{"num_hidden_layers": 9, "hidden_size": 64, "num_attention_heads": 2, "num_key_value_heads": 2, "head_dim": 32, "intermediate_size": 192, "vocab_size": 3300, "hidden_act": "geglu", "norm": "layernorm", "norm_place": "pre", "norm_eps": 1e-05, "positions": "rope", "rope_theta": 10000.0, "rope_fraction": 1.0, "qk_norm": false, "attn_scale": 0.177, "bias": "none", "tie_word_embeddings": true, "parallel_block": false, "init": "trunc", "init_std_qkv": 0.0544, "init_std_o": 0.0, "init_std_up": 0.0544, "init_std_down": 0.0, "optimizer": "muon", "learning_rate": 0.0102, "lr_mult_o": 4.0, "beta1": 0.95, "lr_head": 0.0113, "max_grad_norm": 1.0, "warmup_steps": 200, "schedule": "wsd", "decay_fraction": 0.277, "decay_shape": "linear", "final_lr_fraction": 0.0, "batch_tokens": 16384, "max_seq_len": 512, "doc_mask": false, "train_tokens": 109300000, "max_steps": 6672, "dataset": "wikipedia_en"}
Each number is 128 + 32 x the weight over its row's rms, rounded and kept within 0 to 255. Layers, rows and columns count from 0. The size above them is the row's rms in percent of the matrix's.

# layer 5 MLP gate, 192x64, rms 0.433, rows 89-105, columns 0-63
size [119  81 110 105  95 109 116 106  97  83  94  55  80 109 113 102  13]
[[ 76 115 141 119 180 127 125  93  57 108 107 175 116  99 107 154 134 117 119 145 159 177  66 161 150 127 123 128 215 106 140  76 134 113 144  97 164 129 114 130  60 176 124  90 112 160 112 132 155  78 103 124 116 185 143 190 135 127 100 134 145 135 113 173]
 [ 96 106  99 122 189 177  49 108  79 174 169 101 145  98 127 131  72  94 157 156 117  72 161 130  84 187  67 107 133 151 124 124 138 129 130 123 153 144 145 153 140 127 124 145 127 157 171  72 162 139 182 113 118 119 171 128 144  98 112 124 101 167 119  69]
 [173 129 148 138 147 134 152 171  88 168 157  95 137  93 134 156  95 154  61 106 161 104  76 100 151 136 135 118 155  29 129  81 101 124 119 196 131 141 144 122 118 123 124 134 132 168 166 189 182  78 100 106 121 124 104 114 121 121  99 106 188 148  90 144]
 [118  73 106  76  82 128 120 104 144 200  72 111 147 101 170 136 111 102  57 102 116 133 134 183 132 177 173 167 103 109 102 120 184 101 143  76 154 132 127 123 145 104 104 141 117 132  84 145 120 114 145 157 161 176 123 154 121  80 116 148 185 153 133 183]
 [118 163 108 192 122 142 154 100 113 124 123 149 141 102 170 130 161 125 167  88 127 113  40 130 107  80  79 132 114 108 137 108 104 169 112 149 135 183 134  80 145 111  88 161 154 134 164 123 155 177 170 133  68  77 120 146 164 150 129  93 142  97  73 191]
 [115 150 123 120 164 153 174 134  64 145 108 100 132 152 233 128  79 107 135 117  99 136 133  77 179 110 164  79 136  90  83 157 175 147 155 149 105 160 121 156  86 114 108 138 123 152 146 136 124 127 151 152  97  75 215  89 119 124 118 125 123 111  96  99]
 [153 155 150 105 137  92 171 158 138 115 148 173 103 129 138 141 145 145 145  66 123 134 119 182  75 102  97 133 160 188 181 142 122 102 106  69 114 103  54  77 103 115 142 141 135 128  92  95  96 140  94 129 132 154 108 124 190  68 141 187 122 179 163 127]
 [154 110 104 167 159 114 102 190  92 170 123 119 102 106 147  36 120 116 123 126  86 112 116 141 152 138 149 173   1 120 123 139 166 182 147 149 150 131  83 146 138 163  99 120 153 145 132 133  87 119 104 158  61 133 154 143 161 134 124 136 108 136 122 122]
 [110 157 196  97 121 120 121 149  65  86  74 168  83 126 112 113 207 122 109  65 197 152 106 102 122 167 116 118  81 118 128 143 156 117 129 135 133 157 110 155  98  79 139 131 147 144 176 151 124  83 130 160 179 100 102 128 130 145 129 134 158  59 144 158]
 [183 163 183 132 161 171 128  71  88 132 143 148  87 101 153 139  97 122 133 105 104 164 167 154 140 139  75  83  76 129 179  88 117 135  99 117 148 131 120 112 204 202 165 144 125 108 153 102  98 122 110  57 101 132 127  74 135 151 161 123 117  99 129 145]
 [ 94 121 122 157 126 122 127 152 116 135 148 167 192 118 135 105 172 127 162 116  99 207 108 142 100 136 128 137 111 112 103  84  59  88 104 106 139  72 133  66 158 124 144 134 100 168 209 136 185 173  66  95 104 103 132 136 136 131 149 141 122  95 158 170]
 [184 120 154 116  90 129  57  83  84 148 144  60 143 147 154 132 117 112 121 117 138 135 128 189 150 103 123 173 150 163 130 132 114 160 169 104 179  98 110  52 165 116 105 112 148 135 143 135 105  65 150 137 142 119 160  42 170 128 177 118 139 105 141 111]
 [ 82  46 132 153  96 120 144 169  92 114 151 110 125 119 124 166 148 204 158 158 141 173 120 131 138 127  79 129 167 144 112 126 124  88 128  94  87 171 148 112 120 116 109  60 146  97 101 120 119  78 111 142 108 132 162  70 168 201 137 164 160  99 145 172]
 [ 81 115 182 116 182 131 152 162 141 195 109 131 148 131 122 125  97 104 152 141 136  82 147  99 180  84  68 119  69 136 119 123 135 108 134 180 118 155 142  17 163 150 108 109 150 151 145 138 111 100 114 183 110 110 186 105  99 150 153 129 104 125 102 121]
 [142 115 172 140 100  78  99 159 159 130 143 164 164 159 131 159 114 131 155 155 113 117  95 177 104 109 127 160 101 133 201  98  98 150  99 117 149 108  71 110 184 108  72 101 122 152  72 115  95 150 116  78 131 118 109 167 171 164 103  56 137 116 146 193]
 [169  74 113 156 100 120  93 150 123 119 178 134 131 121 133  93 138 171 114  81 121 102 144 197 127 112 187 213 133  94 144 192 121 112  64 122  92 153 139 109 108 124 187 144  89 129 111 112 125 105 133  97 126 124 126  71 169 116 138 103  84 171 110 179]
 [122 135 139 153 154  77 167 103 134 108 153 165 164 152 128 137 121 109 168 129 154 134 106  86 119 132 204 108 142 154 123 106  43  71 160 185 109 134  72 111 114 142 110 131 128 111 122  80  67 113 156 159 165 126 114 145 134 214  94  81 163 130 139 152]]
# layer 5 MLP up, 192x64, rms 0.432, rows 89-104, columns 0-63
size [116  80 125  90 102 105 123  99  94  90  86  56  84 123 117  95]
[[144 102 137 103 108 133 114  76 143 118 111 131 159 164 141 171 149  50 143 131  89 157  97 150 106 156 124 117 160 111 113  39 102 231 129 116 140 182 159 127  82 125 117 142 142 158 152 148 123 114 177 154  81 139 114 139 129 102  86 164 125 161  91  80]
 [141 169 126 139 151  96 132 132 142 126 198 115 146 104  62 120 104 119 221 150  83 154 111  64 158 161 116 115 136 128  83 160 164 115  85 116 130 152 106 135 126 115 136 167  94 138 144  75 113 113 195 136 111 103 212  96 149  79 108 112  99 124 139 124]
 [143 193 133  87 130 169 126 160 153 116  79 143 130  95 110 139 119 137 163 112  89 103  92 179 134 157 137 134 125 125 132 143 154 117  62 161  93  87 135  77 144  65 104 111 131 126 123  64 109 133 194 113 192 160  71 117 160 147 168 101 124 107 190 141]
 [ 71  96 132 111 129  73 122  65 176 108  92 154 130 130 162 220 187 101 167 145 133 111 137  97 130 166 142 139 164  98  77 114  96  97 117 111 161  90 167 145 129 168  90 172  89 156 161 101 126 123 110 156 146 121 130  75 131  99 139 101 131 161 134 177]
 [113 174 122 113 132 144 147  74 109  72  73 123 114 131 198 103 162 107 154 160 114 107 134 147  97 128 163 137  93 121 135  92 179 176  78 106 141 129 151 131 131 129 121 149  49 107 103 124 148  82 197 147  98 137 177 197 144 152 140 131 142  88  75 125]
 [101  68 100 153 128 143  87 138  70 135 105 105 114 129 142 135 150  97 136 111 122 165 112 115 190 135 147 141  80 192 122 154 171 126 163 130 204 146 137 148  70 120 101 116 168 158 109 107 115  96 114 118  89  69 209 105 148 164 174 168 117 104 120 101]
 [182 146 112 150 114 114 109 160  26 125 127 132 115 137 118 121 127 134 148 122 113 144 160 128 150  90 143  51  87  58 142 171 112 146  62 126 143 158 150 109 184 110 118 116 120 140  62 197 182  87 173 144 118 160 121 136 152 107 130 155 109 125 124 120]
 [120  84 154 160 175 143  50 102 164 150 138 126  99 152  94  98  78 132 130 135 138 127 111 166 161  47 164 107 193  87 155 103 109 151 104 167  99 133 217 130 116  99 140 109 155 110  84 151 129 127 131 139 102 115  93  99 122 156 167 137 110 186 117 120]
 [ 99 161 133 139 111 107 146 108  72 215 105  84 167 143 119 105 149  77 127 175  51 117 113 126 176  86 114 171 131 173 136 131 112 169 143 149 133 116 195 109 159 149 141 126 123 134 118  84 130 134 122 152 116 160 127 148 151  83 153  68 100 126  55 112]
 [132  75  82  96 150 139 168 154  91 101 151 101 118 123 110 128 149 132  91 158 155 134  51 162 138  83 154 188 126 131  85 137 119  96 152 154 124 166 163 128  67  74  67 170 115 113 145 102 130 129 148 167 134 132 138  95 113 105  97 128 179 188 175 173]
 [183 161  93 109 105 168 110 140 112 106 159 181 155 156 136 135  74 151 112 129 101 139 121 108 109 211  90 122 107 156 140  39 127 152 162 151 106 166 149 119 177 107  72 151 101 123 127 117 133 139 127  46 137 128  67 143 143 133 108 147  81 166 123 150]
 [ 91 124  88 130 160 100 203 163 131 174 128 140 106 137  77 140 160  92 110 129 144 102 147  80 122 112 147 109 116 127 127 160 158 132  80 198  66  98 143 200  71 135 135 121 146 139  97 160 127 166 130 124 102 155  88 191 113 114  86 166  76 137 101 115]
 [172 134 133  65 171 117 176 154 112 178 120 102 117 137 149  82 133  80 140 118 125 146 168 160 151 109 113  89 122 120  94 116 122 132  35 113 180 170 106 138 161  85 198 153 131 102 185 103 161 102  98 110  98 115 135  92 104 111 151 127 116 196 107 126]
 [127 133  55 142 139 133 128 145 117  93 103 199 131 121 158  85 169 144  82 111 138 135  49 164 136 190 180 111 104 156 164 136  99 139 101 129  89 117 159 148 103 123  91 132 117  76 166 125 136 168 139 118 177 145  97 145 117  67 113 160 141  88 109 193]
 [115 178 145 117  86 117  45 142 149 152 115 136 151  90  61 117 144  77 143  92  86 152 144 110 146 163 127 136  58 121 169 169 118 150 138 144 144  87 113 105 144  98 111 192 112 137 110 179  83  85 165  79 141 136  89 140 179 118 167 145 169 131 133 146]
 [124 140  99 102 151 122 117 196 129 102 161 112  81 145 148  63 149 125 112 115 173  90 193 126 148 179 135 116 147 101 124 136 105 134 104 156 103  59 159 131 147 165  97 139 120 109 131  91 131 101 156  91 210  84 197 125 131 133 111  59 169 150 131 128]]
# layer 5 MLP down (transposed), 192x64, rms 0.133, rows 89-104, columns 0-63
size [124  89 114  99  98 107 115 108  96  94  98  72  84 118 114  99]
[[119 130 151 137 153 169 158  87  64 134  76 139 147 114 102 156 169 116 122 139 173 211 113  85 152 165 129  81 196  77 112 103  65 106  81 134 137 177 149 134 133 114 136 156 140 176 123 152 115 104 127  67 139 146  97 100 117 152  97 157  87 148 118 151]
 [184  94 100 123 130 144  84 105 110 132  91 127 105 144 222  95 164  81 121 152 121 148 116 131 149 187  50 144 105  99 148  85 113 118 164 137 120 137 161 126 194 142 103 109 167 144 107 122 152 126  78 102 126 177 128 158 153  86 130 183 122 167  99  95]
 [133 168  94 151  85 162 103 157  95 159 171  97 194 142  90 148 165 142 159 218 145 133 116 144 150 104  96 126 109 127 180  77  67 139 132 135 100 148 153 150 131 137 140 111 108 112  70 109 118 144 122 163 118  87 138 120 158 155  95  70  56 104 146 106]
 [181 116  82 123 159 133 152 138 149 165 108  77 124 122 157  71 161 150  90  82 123 119 120 109 143 141 162  59 136 107 124 138 124 119  97 137 109 145 126 133 134 146 106 156 179  80 137  67 148 138 123 143 189  64  87 161  96 169  64 163 113 186 136 174]
 [101 115 139 128 176  65 123 117 127 147 107 113 164 135 113  91 137  89 193 131 118  72 158 148 105  86 174 102  95 140 107 134 113 137 145 110 104 149 121 136 120 153 187 172  72 135 196  77 227 152 157 116 116  94 128 160 171 127 130 125  92 109  92 129]
 [105 104 154 197 112 179 124 120 102 156  48 109 137 123 180  94 127  98  65 103  98 138 101 120 136 155 111  49 139 105 131 163 185 185 194 124 114 171 134 121 133 124 161 127 153 139 111  97 178 156 102 155 134 107 101  93  96 123 148 104 165 140 109 115]
 [144 145  87 182 142 160  96 164 129 190 147 162 128  94 133 192  96 144 145  95 143 155  53 116 147 124  89  93 193 146 122 147 136  90  86  94 144 119  86 106 137 123 155 138 181 147 122 104 116  80 104  79 178 142 120 150 150 134  87 163 106 104  72 156]
 [133  78 125 132 127 158  79 108 194 136  94 183 121  69  99 114 141 151 151  49 157 147 125  96 134 122 120 148  96 127 103 164 147 180 131 189 112 124  82 104 127 123 137 105 163 172 169 150  45 104 146 141  76 115 127 162 157 143 127 121 122 115 102 186]
 [181 147 108  73 161 122 142 128 100  74  59 162 136  78  98 135 165  90 149 181 115 143 137  72  68 178 137 152 170 172 179 142 129 147  63 109 140 135 144 113 131 123 155 142 142 139  99 145  88 125 134 149 176  89  94 159 113  88 105  94 163 146 108 134]
 [108 161 155 114 112 138 206  82 157 116 174 104 152 113 108 133 115 163 140  48 124 130  58 162  91 136 123 132 148 151  67 146 125  82  81 103 133 154 102 130 104 192 125  73 161 112 113  87 155 169 152 159 119 168 109 116 162 123 115 147 133 184 100 129]
 [176  74 160 143 118  76 145  92 111 176 142 151 126 139 149  97  81 123 102 142 123 159 113 129 145 172 198 114 157 128 170  67 131 202 139  72 106 146 128 177 106 140 115 132 103  57 113 187 129 115 128  96  76 134 142 100 129  99 151  99 140 113 146 173]
 [123 126 129  76 113 134 128 113  65 105 139 115  76 102 157 114  87  98 138 125 129 146 146  91 156  88 107  90 185 184 131 123 124 164 106 124 107 125 157 159 132 143 124 118 122 108 133 236  90 115 153 120 113 145 188  74 186 140  84 122 154 140 157 197]
 [119 117 165 150 162 164 149 152 146  91 199 106 133 112  72 183 136 156 152  66  98 130 108 150  92 139  74 182 136 147 173  56 102  98 134 176  79 139 152 154 140 116 121  87  79 153 114 156 131 105 157 128 139  97 158 129 133 134 129  75 106  69 141 147]
 [154 123 163 159 112 119 114  89 123  87  97 201 100 124  54 190 104 155 132  85 168 124 140 125 101 145 174 187 115 137 111 157 151 152  76 112 150 115  94 163  70 184 109 136 162 110 108 156 167 125  91 120 100  98 119 114 137 129 141  97 205 141 117 110]
 [133  91 138  98 117  96 150 168 124 109 123 146  85 172 184 117 155 117 113  92 143 122 122  76 107 127  71 146  92 126 176  63 119 153 145 143 143 173 120 136 145 133  67 141 168 115 155 171 137 226 109 138  98  54 176 123 115 169 134  95 140 102 113 136]
 [114 113 118 183  89 106 152 106  78 131 195 151 146 143 182 126  36 163 186 112 157 118 129 139 133 144  90 141 148 100  93 174 117 166 181 181  96  88 143 131 111 151  62 121  99 103 115 115 142 158 137 115  84 146 122  96 150 100 134 100 146  85 159 136]]